{"head_dim": 64, "norm_eps": 1e-05, "bias": "none", "init_std_o": 0.0439, "weight_decay": 0.038, "lr_head": 0.00633, "max_grad_norm": 0.5, "decay_fraction": 0.862, "decay_shape": "square", "doc_mask": true, "train_tokens": 84460000}
Each number is 128 + 32 x the weight over its row's rms, rounded and kept within 0 to 255. Layers, rows and columns count from 0. The size above them is the row's rms in percent of the matrix's.

# layer 3 MLP up, 768x128, rms 0.229, rows 77-129, columns 0-63
size [ 97 103  99  92  90  98 103 104  99  94  91  95 104 108 110 103  90  82 118  96 101  98 104 111 103  89  93  99  97 100  94  97 108  97 118  95  94  97  99  97 100 100 108  94 103 101  98  98 101  97 113 104  98]
[[142 138 109 123 140 141 141 105 117  80 117 152 164 125 148 126 109 164 181 187 158  62 156 139 143 127 129  47 138 167 157 106 195 142 126 141  91  51 152 205 161 132  97 152  86  93 141 167  71  95 177 115 114 115 106 127 133 112 142 151  93 104 107 145]
 [132 123  92 114 164  87 174 128 135 130 162  96 124 141  70 103 126  98 131 166 118 137 124 139 134  75  99  91 165 101 112 143 126 133 150 124 105  28 124 113 170 109 123  65 164 153 130 192  90  78 149  97 119 125 136 138 136 156 167  97 170 105 127 151]
 [168  77 132 123 172 206 140 121 124 140  61 145 133 143  85 166  97 209 143 116  76 134 130  85 130 113 124  88 131 185 132 152 181  55 106 127 151 184 179  60 147 143 138 146 111 131  79 132  79 131 134  74 123 166 128 119 122 125 140 142  86  47 122 151]
 [135  97 180 122 168  95 152 140 182 189 104 114 199 121 153 102 171 170 119 136 118 163 153 138  47 109  79 123 102 138 172  47 176 117 122 144 183 151 135 117 146 117 111 100 100 177 133 159  99 116 180 110 147 132 128  62 160 102 113  75  91 169 140  72]
 [134  81 191 125 120 148  98 125 142 157  85 106 172  98 140 149 137 103  93 126 117 129 139 159 133  88 120 165  90  94 137  80 185 146 195 119 177 109 131 123  99 138 107 106  97 105 136 152  98 101  64 107  62 180 132  98 121 153 123 148 146  99 184  92]
 [100 172 137 177 110 116  89 142  76  88 151 115 157 160  80 104 142 151 123  37  76 122 124 129  65 161 132 162  80 111 126 133 135 128 135 101 131 133  60 118  83 195 127 141 156 118 188 114  62 160 147 175 105 137 116 108 106 115 133 143 137 146 111  87]
 [153 173 120 149 110 129 126 126  97  94 163 114 123 118 209 118 116 132 152 171 113  93 171 156 124 178 135 143 150 187 177  86 143 166 182 138 168 139 105 149 134 134  99 120 135 129  86 115 102 128 146 117 115 126 165 168  98 107 153 135 111 158 139 139]
 [175 102 114 146 155  56 108 105 140 119 160 181 116 162  83 126 151 153 175 107 113  83 137  94  87 145 127 127 154 142 142  82 150 114 180  78 189 176 102 123 178 144 127 113 187 149  88 160 157 130  84  80 109 155 126 124  83 142 105  70 128 120 133  40]
 [138 128 168 165 131  93 130 120 131 141 197 123 123 175 115 134 186 108 117 185 119 117 147 120 134  86 132 144 109 100 100 144  94 139 114 128 131 124 150 146 151 106  46 169 132 138  89 151 151 168 200 130 173 139 118 129 129 145 136 105 124  78 187 104]
 [ 87 110 130 140  89 176  75 102 112  89 116 180 143 104 170 164 136 195 108 110 141 124 145 219 139 193 145 144 141  93 102  90 108  89 109  70 123 112 191  82 147 138 159 143 178 168 112  87  84 148  91 145 111 161 116 104 106 119 133 100 126 133 143 132]
 [127 159 143 140 124 169 135  84 134 137 139  90 122 106 146  93 146 133 154 113 128 144 136 127 100 119 137 132 137 101  96 126 134  78 149 146 169  97  92 136 190 141 153 143 108 215 115 143 160 122 166  86 164 133 182 128  91 172 123 111 137 163 142 128]
 [168 149 136 150 130 118  97 161 138  91  92  78 134  80 120 127 131 131 139 148  86  67  73 168 126 159 144 147 103  81 128 155  99  83  87 163 100 148 146 162 135  87 163 133 126 122 151 119 135 136 132 153 118 134 119  75 157 182 111  88 139 105 101 120]
 [ 79  85 130 128 182 109 124 155 164  98 154 181 183 110  84 156 129 115 161 159  86 178 125 107 113 126 128 169 140 127  81  99  89  99 100 157 114 156 161 119  81  89 122  98 108 108 142 123 119 107 131 152 120 163 143 170 102 148 163 147 145 144 162  92]
 [119 130  59 112 121 173  88 136  76 146 145 106  89  77 119 140 104  95 111 158 101  81 150 109 123 124 133 133 154 100 124 100 168 137  47 169 116 117 113 179  81  82 134 143 133 137 130 103 113 202 167 128 111 115 137 150 163 141 178 118 113 162 130 178]
 [104 144 142 158 122 157 105 140 115 149  64  54 123 147 176  69 122 150 174 164  89 194 158 138 163 130 117 158 122 119 133 195 133 136 103 139 121 169 102 143 145 155  84 176 143 129  93 133  85  97 173  96  79  90 131 105 125 118 103 117 127  64 142 180]
 [129 125 122 104  87  75 161 183 128 209 169  96 145 142 159 117  96 145  78  81 106  82 162 152 139 134 124 131 131 134 154 168 124 128  87 138 160  52  83 129 153 156 142  68 119 141  96 122 178 138 128  86 149 209 175 167  81 105 144 103 121 143 113 146]
 [120 139 131 139 127 181 100 198 101  90 125 126 149 140 121 146 176 198 108  93 154  94 113 122 135 176  85 114 149 124  79  78  68 146 154 103 150 173  71 129  88 125 112 129 125 118  97 180 139 140 180 130  89 129 114 142  78 103 107  82 113 146 141 100]
 [121 119 189 114 143 124  85 104 120 163 141  87 147 158 187 149  73 154  85  89 129  90 117 105 114 112 154 119 138 132  69 137 132 123 114 154 138  89 123 182  86 135 107 124 113 154  79 143 143 112 182 111 145 125 153  85 135 163 152 145  86 109  87 152]
 [ 90 141 120 173 151 102 135 133 144 107  80 130 124 119 165  74 146  93 175 110  80 183 115  84 125 109  82 113 162  77 163 108 139 129 149 208  97 156 134 104  38 111 107 177 105 128 131  99  75 113 145 128 159 198  95 155 145 126 158 174 128 124 101 104]
 [192  80 103 141 114 121  83 127 157 130 111 146 111 216  97  95 135 162 115  71 127 151  93 110 148  73 122 151 178 118  84 152 124 121 120 146 133 105 116 140 105 126 127 135  64 117 189 175  91 120  73  95 140 140  45 144 114 133 133 130 135  92 121 126]
 [123 144 188 141 116 171 137 108 109 125 143 157 178 111  83 103 173 123 138 120  83 145 140 181 123 111 130 109 125  89 110 137 129 100 146 131 132 145 140  96 121 153 104 165  87 188 159 150 163 134 159 151 164 156 151 119 130  28 112 112 116 170  70 140]
 [138 101  84 112 160 148  89 158  80 130  67 188  78 164 109  52 166 149 156 107 140 161 143 181  78 134 167 143 128 169  43 133  76  85 142 139  92  81 109 133 112 112 110 102 182 112 172 139 149 142 141  69 147 152  81 149 136  90 149 104 167 165 149 156]
 [105 101 156 129 131 176 117  88 116 132 154  74 146 181 123 164 116 140 142 134 118  74 134  96  62 169 110 112 138 107  97 154 181 105 134 125  82 120 169 121 146  57 194 147  79 110  95 120  99 145 142 198 103 107 133 144  88 143 140  70  87 123 111  97]
 [143 131 120 170 183 123 172 104 149 154 125 101 106 113 153 135 107 144 161 146 153 106  54 164 125  85 118  88 124 183 140 137 138 151 137 174 174 187 153 106 151 138 134 140 127 134 111 141 126 141  95 124 119 160 108  99 111 114  86 147 123 130 101 127]
 [ 86 175 114 144 113 173  84  99 164 112 119 125 184 122 143 119 204 186 124 119 172 114 130 144 131 101 115 152 151 103  77 157 157 128 156  98  77 109 126 134 135 167 144 137  88 179 122 145  99 114 124 164 100  86  70 127  60 204 123 152 162 123 116 128]
 [106 121 118 158 108  99  99 115 111  83 107  60 176 130 105 126 117 157 156  92 144 190 160 176 180  99 121 172  91 141 189 149  65 139 155  98 119 143 106 104 105 166 167 150 159 128  77 111 125 137  95 157  56 148 101 194 146 144 175 127 170 196 150 108]
 [125 124  94  33  85 139 122 129 106 138 137  76  81 105 153 153 138 134 155 103  62 151 153 174 106  69  96 139 136 101  63 113 132 124  82 156 123 101 208 122 178 133 138 108  71 161 134 177  64 116 155 108 132 136 140 168 112 136 155 138 138 119 114 196]
 [165  75  99  79 103 120 128 132 117 156 121 135 103 112 169 103 165 169 149 108  69 164 120 173 168 153 102 170 175 115 145 104 156  93 116 128 115 126 129  94 112  54  85  94 143 129 163  98 125  91 123 187 131 197 193 112 187 113 161 130 102  88 115 134]
 [147 134 174 157  89  91 147  65 112 149  90 139 140  67 111 117  89  81 145 140 137 118 114 173 137 106 124 126 107  82 138 194  63 153 174 124 128 110 136 121 189 129 191 142 111 121  89  97  89 207 177 129  67 145 148 112 106 105 160 133 187 158 128 129]
 [142 129 144 172 166  95  40 153 138 119 163 118 135 154 182 129 122 140 105 149 144 206 114 119 119 115 104 141 142 110 131 124 133 151 115  98  94  99 124 123 145  85 145 167 124 119 165  93 118 130 116 107 147 181 137 162  82 173 137  96  77 138 105  76]
 [120 156 153 132 127 141 148 124 130 155 123 126 110 111 119 104 105  92 138 184 111 130 135 167 131 163 132 135  98 126 109 179 172 178 113 123 154 127 169 136 122  87 103 229 143 128 174 139 130 109  97 156  89 155  84 139 132 158 137 160 185 141 128 203]
 [133 142 113  58 155 142 168 118 130 150  74 171 175 155  48 114 156  96  99 145 146  77 114 142 138 112 182 105 113 181 107 110 153  71 124 107 124 177 119 104 160 179 103 162 132 106  85 117 103 143 100 143 130 114 184 127  61 111  82 169  68  96 143 101]
 [155 183 157 125 104 115  97 112  99 158 100 114 147 181 131 138 132 131 177 157 116 120 102 135  84 133 152 159 104 139  41 101  74 110 106  66 114 114 164 163 139 178 166 152 114 103  90 131 156 164  66 184 132 133 149 186 145 127 140 134 139 143 132 117]
 [143 144  99 180 121 101 115  87  98  93 143 128  87 116 153  79 154 137 230 156 126 132 153 109 124  81 167 136  85 143 139 124  98 119 141 125 109 197 227  98 164  69 155  87 130 103 151 108 155 139 156 183 140 157 106 187 167 106 106 123 153 128  93 182]
 [129 142 142 162 120 115  47  52 180 159  96 132 143 139 105 117  62 112 150 113  75 155 143 110 157  87 187 195 123 125 106 128 104 143 112  99 147  91 115 114  84 145  93 172 180 111 112 105  66 171 138  96 137 126 144 153 181 137  85 128 135  74 150 120]
 [116 126 133 146  47 154 127 184 198 189 134 147 136 159 127 154 133 131 140 124 138 143 175 140 177  68 139  81 142  39 136  96 133 126  97 156 132 130 131 121 119 123 129 129  84  77 121 111 190 107 161 158 150 130 135 106 159 139 130 109 178 133 122 150]
 [144  63 115 111 163 103  67 176  72 113 101 211  74 162 138 112 126 128 147 118 105 102 136 118 114  78 112 111 140 106 114  94 157 143  82 133  94 144 114 105  70 168 117 170 123 171 198 141 154 142  84 104 170 165 116 126 115  82 118 104 146 116 125  98]
 [153  88 178 143 143 116  86 155 118 101 127 138 107 148  60 163 134 127 128 102 114 159 105 164 143  99 158 118 107 161 142  98 206 123 130 218 100 178 100  79 137 161  40 113 133 115 110 118 123 120 157 167 170 130 145 100 160 160 166 109 153 112 137 150]
 [131 126 141 101 119 148 163 115 129 186  94 131 107  90 124 109 157 188  84 221  60  63 121 157 138 114 110 152 140 133 142  61 129 120 120 111  82 149 153 103  69 114 115 115 152 104 137 172 184 110 121 131 162 135  63 130 154 134 113 128 133  52 165 126]
 [142  82 135 147 116 162 132 189 176 155 137 156 148 112 161 146  73 136 111 139  69 125 102 139 129 132 133 151 124 123 179 150 117 157 140 124 163 116 113 161 132  91 138 139  69 130 148 134  54  84 181  80 118 109 107 159 188 120 154 152 110 159 123 119]
 [110  68 133 166 145  84 111 107 146 113 141 132 167 187 110 158 155 113 134 136 147 153 151 169 167  84 181 160 103 155 210 124 148 178 168 125 107 122 147  99 125 120 137 155 136 133 194 162 136 136 101 140 149  97  89  86 121  95  70 101 124 146 135  95]
 [148 168  72 139 188 151  91 154 101 128 144 190  77 106  88 164 123 133 137  78 176 128 136 171 129 136 107 146  87 161 186 138 118 119 106 126 126  98 109 148 121 152 142 149 134 149 143 117 117 146 116 118 105 121 172 120 148 103 106 150 184  95 181 114]
 [ 97 136 162 114 117 156 192 170 168  94 105 136 105 101  75 107  66  90 131 135 189 108 165 151 168 140 183  71 104 140 190  97 157  76 132 172 118 119 146 184 125 133  70 129 134 119 153 148 151 145 141 125 125 138 152 171  99 201 112 147  91 135 118 153]
 [149 123 111 155 125  80 147  88 104 163 117 135 188 147 136 153 116 166 117 145 114 157 146 151 116 109 108  93  89  90 110 137 164 126  93 188  84 134 141 162 134  78 121 131  39 179 120 139 107 135 129  89 134 127 116 135  81 136  90 151 101 158  99  65]
 [142 141 128  90 121 105 167  88 205 138 152 145  89 147 116 181  89 170 120  62 117 170 157  96 215  71 110 135 126 106 128  89 149 109 147 184 128 123 112 158 126 117 132 165  73 132 145  97 202  62 125  77 132 149  59 118  77 135 112 127 125 163 153  92]
 [111 109 155 183 123 143 174  85 105  78 175 116 127 113 101 113 152 155 128 170 106 201 150  96 199  98 110 153 129 150  91 153 155  95 155 151 194 179 196 102 121 144  92 136  83 152 145 156 130 152  97  50 114 112  84 147 117 119  92 118 160 162 129 118]
 [139 142 129 141 129 106 134 136 110 144  83 122 122 138  76  91 118 105 122 110 134 112 119 138  94 105 164 151 171 135 140 230 139 103 157 102 121 135 117 170 142 146  92  89 165 156  77 120 111 168 176 164 142  92 176 100 143  95 126 141 145 183 100 124]
 [147 160 146 103 135 125 174 107 132 132 135 104 184 123 139 111 180  33 100 109 149 134 172 128 115 178 140 128 157  92 111 107 175 168 112 150 163  78  93  94 124 116 106 107  59 158 137 104 164 150 169  92 114  97 149 147 124 144 133 146  88 143 147 147]
 [180 122 139 138 122 123 128  88 108 140 147 130 127 104 123 175 118 127 141 154 173 150 167 149 110 166  94 131 113 136 109  84 140 150  89 121  59 130 125 140 122 139 132 161 162 189 205 124  95 166 101  75 136 142 139 117 116  66 104 130 149 112 186 109]
 [123 122 194 132 124 134 123 144 178 113 107  70 132 110 180 197 132 118  73 142  96  61 159 148  90 113  90 143 175 145 153 177 121 131 143 151 142  87  88 147 102 205  74 162 157 136  71 146  82 108 118 129 105  88 108  99  95 148 119  43 151 118  81 133]
 [209  80  90  97 118 174 101  47 119 139 103 111 180 123 161  96 119  98 129  74 149 112 184 123 130  63 126  80  88 174 126 133 106 122 151 156 103  91  93 104 112 168 104 168 120  78  87 113 170 162 115 131  92 128 153 146 136 137 137 129 160 168  88 125]
 [ 91 133 121 154  69 114 116 109 142 137 170 150 137 150 128 139 150 108  99  98 131  98 135 108  91  80 109 122 130 118  81 137 166 134 133 117 129 107 106  41 146 132 157 131  79 129  89 133  80  97  97 154 117 195 125 184 151  99 219 211  87 182 124  75]
 [119 147 184 155 114 128 151 120 102 136 124  98 191 156  96 152  53 149 124 135 162  91 150  82 103 138 154  91  75  88 151 122 175  56 119 153  80 150 136 138 110 130  86 104 131 145 118 104 133 104 177 167 123 121 121 116 126 152 114  91 163 129 193  93]]
# layer 3 MLP down (transposed), 768x128, rms 0.215, rows 77-128, columns 0-63
size [105 105  95  98  98 102 100 107 116 101  97  97  98 103  94  94 103 103  92  98 101 104 108 107  93  89 102 110  99  99  96 101 101  96 102  94  96 103  94 101 103 102 100 100  96  92  96  96 103 104  97  98]
[[113  81 139  89 150 116 188 135 103 186 172 118 130 165 152 139  75 156 116  87 128  92  94  92 155 180 132 112 119 156 199 128 139 155 143 133 110 172 139 147 175 149 105 113 105 134 146  87 162  94 139 120 166 151 168 109 148 101 121  94 162  99 134 182]
 [134 105  88  80 127 134 166 175 106 149 158 139 119 138 125 161 170 120 106 107 124  77  63 192 128 148  89 144 109 183 132  86 122 144 139 151 188 123 131  91 113 147  69 120 114 170 175  96 102 139 150 149 121  78 151 169  72 133 139 112 150 163 165 128]
 [123 136 137 124 157 161 145 121 126 163  81  96  78 190 156 156 159 158 137 114 170 143 137 100 139 158 138  82 146 123 119 137 100 115  94 127 151 158 173  86 122 153 123  73 199  88 124 113  93 105  96 137 144 116 150 179 125 148 144 117 112 147 158 158]
 [151 104 105 150 131 132 115 112  82 118 139 111 127  87 158  42  83 102 128 132 136  93 148  98 116  59 183  63 137 150 130 126  91 150 176  93 148 164 151 135 119 142 126  86  91  88 164 154 131 139 131 132  91 174 160 187 165  74 232 126 193  98 130  75]
 [139 137  78 191 110 181 110 112 107 141 148 113 158  99 152 156  62 124 186 163 106 210 137 113  98 146 114 119 102 161 106 124 167 143  81 147  65 115 106 160  89 159 120 171 158 106 116 158 167 126  94 148 143 147 146 112 162 159 115 157  51 180 117 139]
 [143 173 182 153 121 138 166 129 132  68 116 168 148 136 156  75 150 174 128 184 157  41 152 115 148 129 101  61 107  87  96 127 124 149 146 134 162 113 121 147 146 130 106 146 180  92  91 107  85  22  97 106 123  84 117 142 134  89 147 104 147 113  96 142]
 [130  48 128  62 111 139 166 111 123 185 125 106 110  84 104 175 107 120  96 136 184  74 169 194 117 188 120 113  97 133 171 129 146 105 143  98 106 107 110 106  72 170 163 113 167 147 101 124 113 164 128 120 112 133  64 105 104 165 156 181 174 121 155 102]
 [103 128 155  26 115 119  80 125 158 137 170 151 157 137  95 101 119 164 117 143 146  72 129  85  71 162 137 179 147 119  80  96 128  80 113  19 115 175 147 120 127 173  93  58 104  91  99 123 115 152 162  92 118 112 139 156  96 193 166 131  93 170 149 112]
 [133 172 177 139 112 102 113  84  91  79  83  98 120 145 143 155 180  89 114  99 131  92 154 110 126  66 115 142 122 119 100  90 137 186  39 120 123 163 145  99 154 147  74 120 106 161 108 145  59 141 123  90 183 170 103 193 102 132 108 133 116  34 139 123]
 [143  57 205 106 178 180 115 192 121 123 125 157 126 104 163 184 131 158 114  97 109 119 148 129 148 166 107 134 154 132 134 105 110 128 184  97 119 125 115 114 101 139 116 139 114 177 133 103 110 172 183 120 150 126 134 115 132  76  85 115 134 144 162 146]
 [129 177 120 118  94 153 126 123 116 117 112 129 117 120 196 145 106 141 127 103 111 131 113 117  84 125  91 178  85  76 131 122 138  76 154 199 159 159 107 151 119  93 140 141 158 128 134 125  82 139  54 114  77 174 132 121 143 133 132 125  98  96 102 120]
 [109  94 137 132 106 105 132  98 146 142 101  52  55 161 151 114 175  51  88 149 117  84 165 143 180 151 103 101  90 107 159 132 166  77 201  78  66 116 120 132 178 133 176 102 139 139 102 135 102 144 131 121 140 162  89 126 174 139 103 115  94 171 149  94]
 [146  96 134 131  67 141 140  87 171 130 143  85  86 159 152 175 110 173 104 117 117 111 120 105 133 125 182 116 123 139  99 158 102 167 175 119 103 119 155 113 194 152 117 186 163  92 122 128 127 118 132 146  73  99  84  73 185 107 117 108  32 123 127 129]
 [144 123 101 147 163 101 116 139 168 171 127 129 174 113 153 147  97 159 162  70 118 160  95 117  73 137 192  70 146 158 146 176  93 126  66 159 155 130 160 104  63 160 208 125 182 115 131 164 136 120  93 102 155 150 163  88  98  99 101 121 142 109 143 143]
 [153 151 152 135 175 179  89  55  97 185 163 154 118 137 120 136 128  75 119 175 126  61 157 128 114 160 120 104 131 151 118 125 131  71 163 106 150 142 162 129  86 135 132 229 142 126 117 123 175 118 138 150  91 131  96 124  92 147 129 153 200 228  81  73]
 [ 83 120 117 162 123 164 203 112 130 120  92 125 126 159 165 182 128 166 138 161 147  94  98 105 122 172 129 106 140 121  89 146 154 120 116 102  60 131 184  77 156 171 122  74  90 167 196 111 174 159 171 183 138  97  99 116 180 173  92  96  87 117 174 150]
 [166 128 127 185 141 117 160 109 123 112  94  69 116 142  96  96 114 119 129 118  51 146 129  87 101 157 118 120 144  76  87 160 154 168 192 108 198 128 142 215 153  99 128 166 215 157 123 130 110 132 118 172 140 109  36 170 102 197 119 134  93 132  95 125]
 [199 139 154 131 135  78  96 135  99  95  79 152 166 153 158 121 160  76 145 157 138  94 127 135 142 151 153 158 138 101 149 131 104 168  96 131  95  58  72 135 183 114 157 154 112 115  95 177 113 142 194  90 120 178 120 147 131 129  98 154  94 128  86 143]
 [129  53 131 100 165 161 137 120 119 112 159 105 172  98 111 146  91  94  98 141 149 130 117 127 134 118 180 118 137 183  95 130 124 164 113 100 182 117  97 110 202 178 115  99 148 171 101  85 156 116 158 114  53 116 201 116 143 159 103  97 158  94 134 130]
 [118 176 114 227 126 101 171 159  78 113  95 213 162 166 162 150  85 145  96  95 117 153  84 109 151 124  99 131 132 136 168 114 107 138  83 149  75 175 116 123 102 126 222 139 144 138 111 142 165 114 119 114 111 119  88 146 140 118  83 156 128  95 148  73]
 [192 153 151 108 122 119  75 156 115 157 215 167 103 114 159  92 104  87 167 195 152  91 139 143  60 111 161  91 143 110 201 143 125 155  97  95 103 150 165 123 144 139 118  75 109 120 200 118 147 179 186 128 168 112 121  80 177 106 112 190  70 125 179 107]
 [124  88 109 147 197  89 109 143 140 126 123  99 106 225 154 132 120 132 118  83 156 132  89 164 146 122 114 133 192 102 115 128 173  95 130 111  58 125  95 101 106 158 130 154 119 168 133 163  50  91 110 174 148 130 100 154 103  88 135 143 109 125 104 109]
 [152  36 154 152 123 130 119 152 164 159 141 191  88 120 136  52 134 139 101 131 121  97  99 155 146  76 134 182 130 177  98 203 130 167 109 128 159 220 103 174 109 177  80  91 173  95 157 172 173  75 113  84 128 151 141 120 135  58 161  68 149 118 129 124]
 [145 107 141  98  68 134 161 120 124 141 145 105  99 114 154 145 116 107  50 115 140 122 144 114 136  90 120  65 100 151 110 137 102 200  99 129 144 101  93 144 154 127 115 203 132  81 133 135 126  97 117 152  97 125 170 133  79 169  87 196 125 171  86  91]
 [148  91  83 159 159 107 189 114 139 170 180  74  47 115 128 143 108 135 124 175  84 208 120 118 174 118 142 138 122  99 116 156 114 100 149  90 110 130 135 131 113  83 138  82 142 151 182 148 139 142 131 174 120 154 107 119 158  27 136 121  70 126  93 116]
 [122 136 167 130 158 115 192 175  99 178  98 166  70 133 122 172 153 142  96  98 168 108  67  78 100 131 155 140 151 155  95 114 152 124 113 187  87 139  87 141 176 141 131 166 124 139 105 136 140 172 132  68 135 114 116 150 167 186 172 100  69 100 122 109]
 [126  68 169 140 112 116  81 221 119 139 145 117 111 128 138 134 121  56 115 166 134 112  58 108  88 137 176  61 139 127 121 148 151 163  86 221 139 170 173 156 133 148 132  83 174 119 197 130 133 125 135 138 119 129 110 169 106 108 154 169 185 111 117 107]
 [109  92  69 170 128 106 118 121  77 138  95  89 157 118 185 173 118 131 139 137 165 168 162 147 130 102 153 121 178 125 147 105 211 118 151  47 174 107 101 116 114  66 133 154 154 191  98 174 120 124  97 136  96 107  60 136 140 115 136 145 205 155 125 119]
 [109 147 155 141 181 137 119 131 126 142 129 156  95 121  58 126 175 141 100 131 116 189  29 161  85 125  80 142 129 115 128 153 118 118 121 170 116 134 138 116 141  73 172 171 163 131 160  73 105 137 129 115 140  51  85 164 138  75  80 123 140 136 138 158]
 [ 80 162 121 161 156 121  88 115  28 111 158 113 144 105 110 141 159 154  86  79 103 128 159 139 101 178 121 135 187  91 135 131 162 125 183 215 192  97 150 140 103 135 108 105 105 158 158 158 114  55 121 111 146 114 170  64 159 100 152 138 160 119  97 141]
 [117 139 165 200 174 105 107 152 102 102 103 133 140 149  34 150 138 141  95 130 114 161 151 105 128 184  91 113  96 117 173 133 135 157 121 118  90  91 145 154 123 157 126 125 140 102  87 132 122 137  90 163 145 138 108 107 129 140 165 124 125 149 145  67]
 [ 90 123 206 137 129 148 130 104 101 137 115 159 123 101 141  85 149 147 102 170 150  98 115 151 114 195 142 136 153  63 141 158 158 140 125 128 142 172 163  93 133 199 127 165 100 152  72 109 155  77  80 151 152  62  93 142 136 129  93 191 118 127 105 127]
 [ 82  97  61 164 117 151 144 130 162 131 125 116 173 105 152  89 139 132 143  99 144 138 173  85  83  94 111 110 205 143 194 136 164 129 154 114 119 145 149  96 114 141 130  50  99 142 112 157  93 152 134 110  94 163 148  96 129 166  81 109 107 105 151 101]
 [110 135 143 148 110 135 152  99 190 172 153 125 116 147 107 126  72 111 144 127 158 151 111  70 102 142  85  54 174 101  65 101 114 146 138  99 134 123 100 154 133 177 111 146 160  99 144 148 155 142 133 124 122 148 157 162 137 142  64  92  88 123 130  85]
 [141 113 137 157 131  92 120  85  97 121 105  45 115 127  89 140 155 125 134 119 117 152 107 106 123 155 150 132 119  90 123 124 122 155  77 202 110 113 180  77 122 137 140 217 174  70 130  95 126 129 131 164 140 131 155 140 159 191 149 177  95  66 176 105]
 [104 116 198 163 103 143 150  84 137 160 105  84  54 189 158 156  92 143 121 154 114 140  99 133 106 143 101 124 140  73 151 115 145  78 133 108 152 119 152 125 123 105  93 118 159  76 139 118 136 103  56 185 133 176 146 152  86 135 135 143 133 132 136 137]
 [115 118 116 106 140 138 179 195  93 141 146 103 147 103  96 139  88 167  88  74 196  92 144 104 161 109  97 112 131 185 149 101 112  76 122 118  92 110  95 179 109  94 129 109 113 114 158 141  78 128 168 130  98 109 166  77 120  52 168  74 169 107 119 108]
 [174 113 127 143 220 105 145 129 110 148 149 126 163  72 130 109 100 148 106 138 106 133 122 116  94 119 134  97 121 136 109 167 145 127 130 145 124 115  62 178  97 129 117 116 135  84 132 127 163 173  63 126 164 141 174 154 181 114 174 118 103  94 148 114]
 [111 119 111 152  96 154 119 146 105 108 115 137 134 139  69  99 126  79 146  82 166 170 143  95 129 142 183 105  80 107 108 133 108 112 124 117 138 134 118 129 178 166 127 130  83 141  55  96 147 180 140 195 142 136 162 168 157 141 131 141  58 158 127  86]
 [127 105  50 143 136 125 137 151 135 130  43 127 148 135 171  74 138 129 119 144 131 195 162  58 128 142 127 102 109 126 139 125 142  75 101  89 159  81 155 175 136 168 166 116  71 121 169 131  91 174 116 183 111 187 147 149  79 101 106 164 105 142 126  95]
 [153 131 143 125 198 145 138  91  90 101 145 106 182 138  74 118 135  93 138 128  93  49 160 160 127 181 174 134 114 138 122 168  55 110 157 179 129 136 145 126 113 171 128 182 110 168 150 143 148 120 103  71 116 132  94  54 112 183 159 164 153  77 141 128]
 [115 211 201 107 119 211  51 133 151 161 114 142 168 151 126 117 106 136 158 149 151  80 143 110  33 117 124 136 168  97 145 176  80  98 127 112 170 146 125  96 147 105  82 125 156 112  56 120 156 142 106 114 114  62 139 151 103 132 126  90 108 128 144 111]
 [ 93 111 161 120 152 157 115 113 107 123 148 113 118 113 113 136  89 105  84 144 140 120  67 119 134 191 131  60 150 139 130 126 152 105 190 159 111 131  95 114  61 157 149 166 120  92  88  87 156 142 143 166 136  94 153 149 146 175 138 111 104 147 104 136]
 [159 136  75 150 190 137 148 123 135 142 127 156 178 136 142 141 149 133 127 128 158 179  96 109 142 145 149 132 131 134 179 144 117 192 116 106 155 124 133 138 178 197 184  68 189 144 102 131 149 135 175 134 158 107 145  70 155  78 161  99  84 138  77 128]
 [ 66  75  52  89  82 150 199 122 134 185 142 110 118  83 138 121 216  53 186 149 128  91 102  90 105 105 134 117 151 138 162 158 100 142 109 191  78 105 184 143 181 141 118 119 157 149 157 130 147 149 132 128 137 101 155 177 118 127 130 132  66 114 112 129]
 [118 101 101 174 167 117 111 121 151 148 108 156 130 158 105 151 133 188 117  72 146 205 110  89 121 111 123 108 103 170 127 119  81 164 167  75 133 125 152 123 192 128 130 175  93 200 147  45 136 161  77 182 111 149 128 124 144 111  80 109  81 144 174 147]
 [ 97 132 170 183 142 140 140 133 129  94 109 175 103 165 179 136 142 128 134  59 131 128 120 146 122 120 166 115 116 120 141  76  94 127 104 137 131 115 199 190  91  77 152  99 143 114 102 121 129 104  75 104 175 143 163 174 104 108 105 125 100 140 112 125]
 [196 174 161 156 129  86 182  91 104 160 112 113 183  86 127 201 153 135  78 147 193 159 105 137 106  99 126 115 115 148 145 143 155 171 142 130 112 153  77 138 157 128 138 118  85  88 129 109 160 199 122 174 133  77 116 163 137 124 111 139 124 167 120 181]
 [ 94 194 138  61 106 176 157 180 133 121 108 105 119 136  89 102 150  80  99 110 109  98 149 130 158 175 130 169 103 112  83 110 118 110 154 138 125  99 121  99 111  72 107 178 124 132  97 130 144 112 122  83 104 171 142 128 100 119  74 129  74 167 132 105]
 [ 93 183  69 137 164 151 102 116 136 129 166 123 101 120 142 166 160 155  85 196  85 139 151 138 202 118 164  82  73 132 122 112 145  99 103 152 166 163  95 179 124 179 147 177 165 110 160 118 175 138 157  81 112 117 171 145 109  98 106 113 143 120 115 178]
 [106 161 129 159 131  83 140 169 139 106 141 139  87 116 109 136 151 181  87 190 138 239  97 134 149 147 190 166 186 113 133 103 128 100 136  97  84 119 157 130 127  90 129 125 148 133 123 152 102  95 148 134 151 126  94 173 132 119 129 138 121  85 117 156]
 [110 115 112  98 146 158 109 115  90  72 114 133 133 154 198 123 178 177 140  84 107 121 110  90 131 112 128 155 101  78 123 124 165 108 118 108 181 116  97 112 175  96 115 131 115 117 111 154 110 123 192 114 185 147  99 119 108 113  98  89 140 116 139 129]]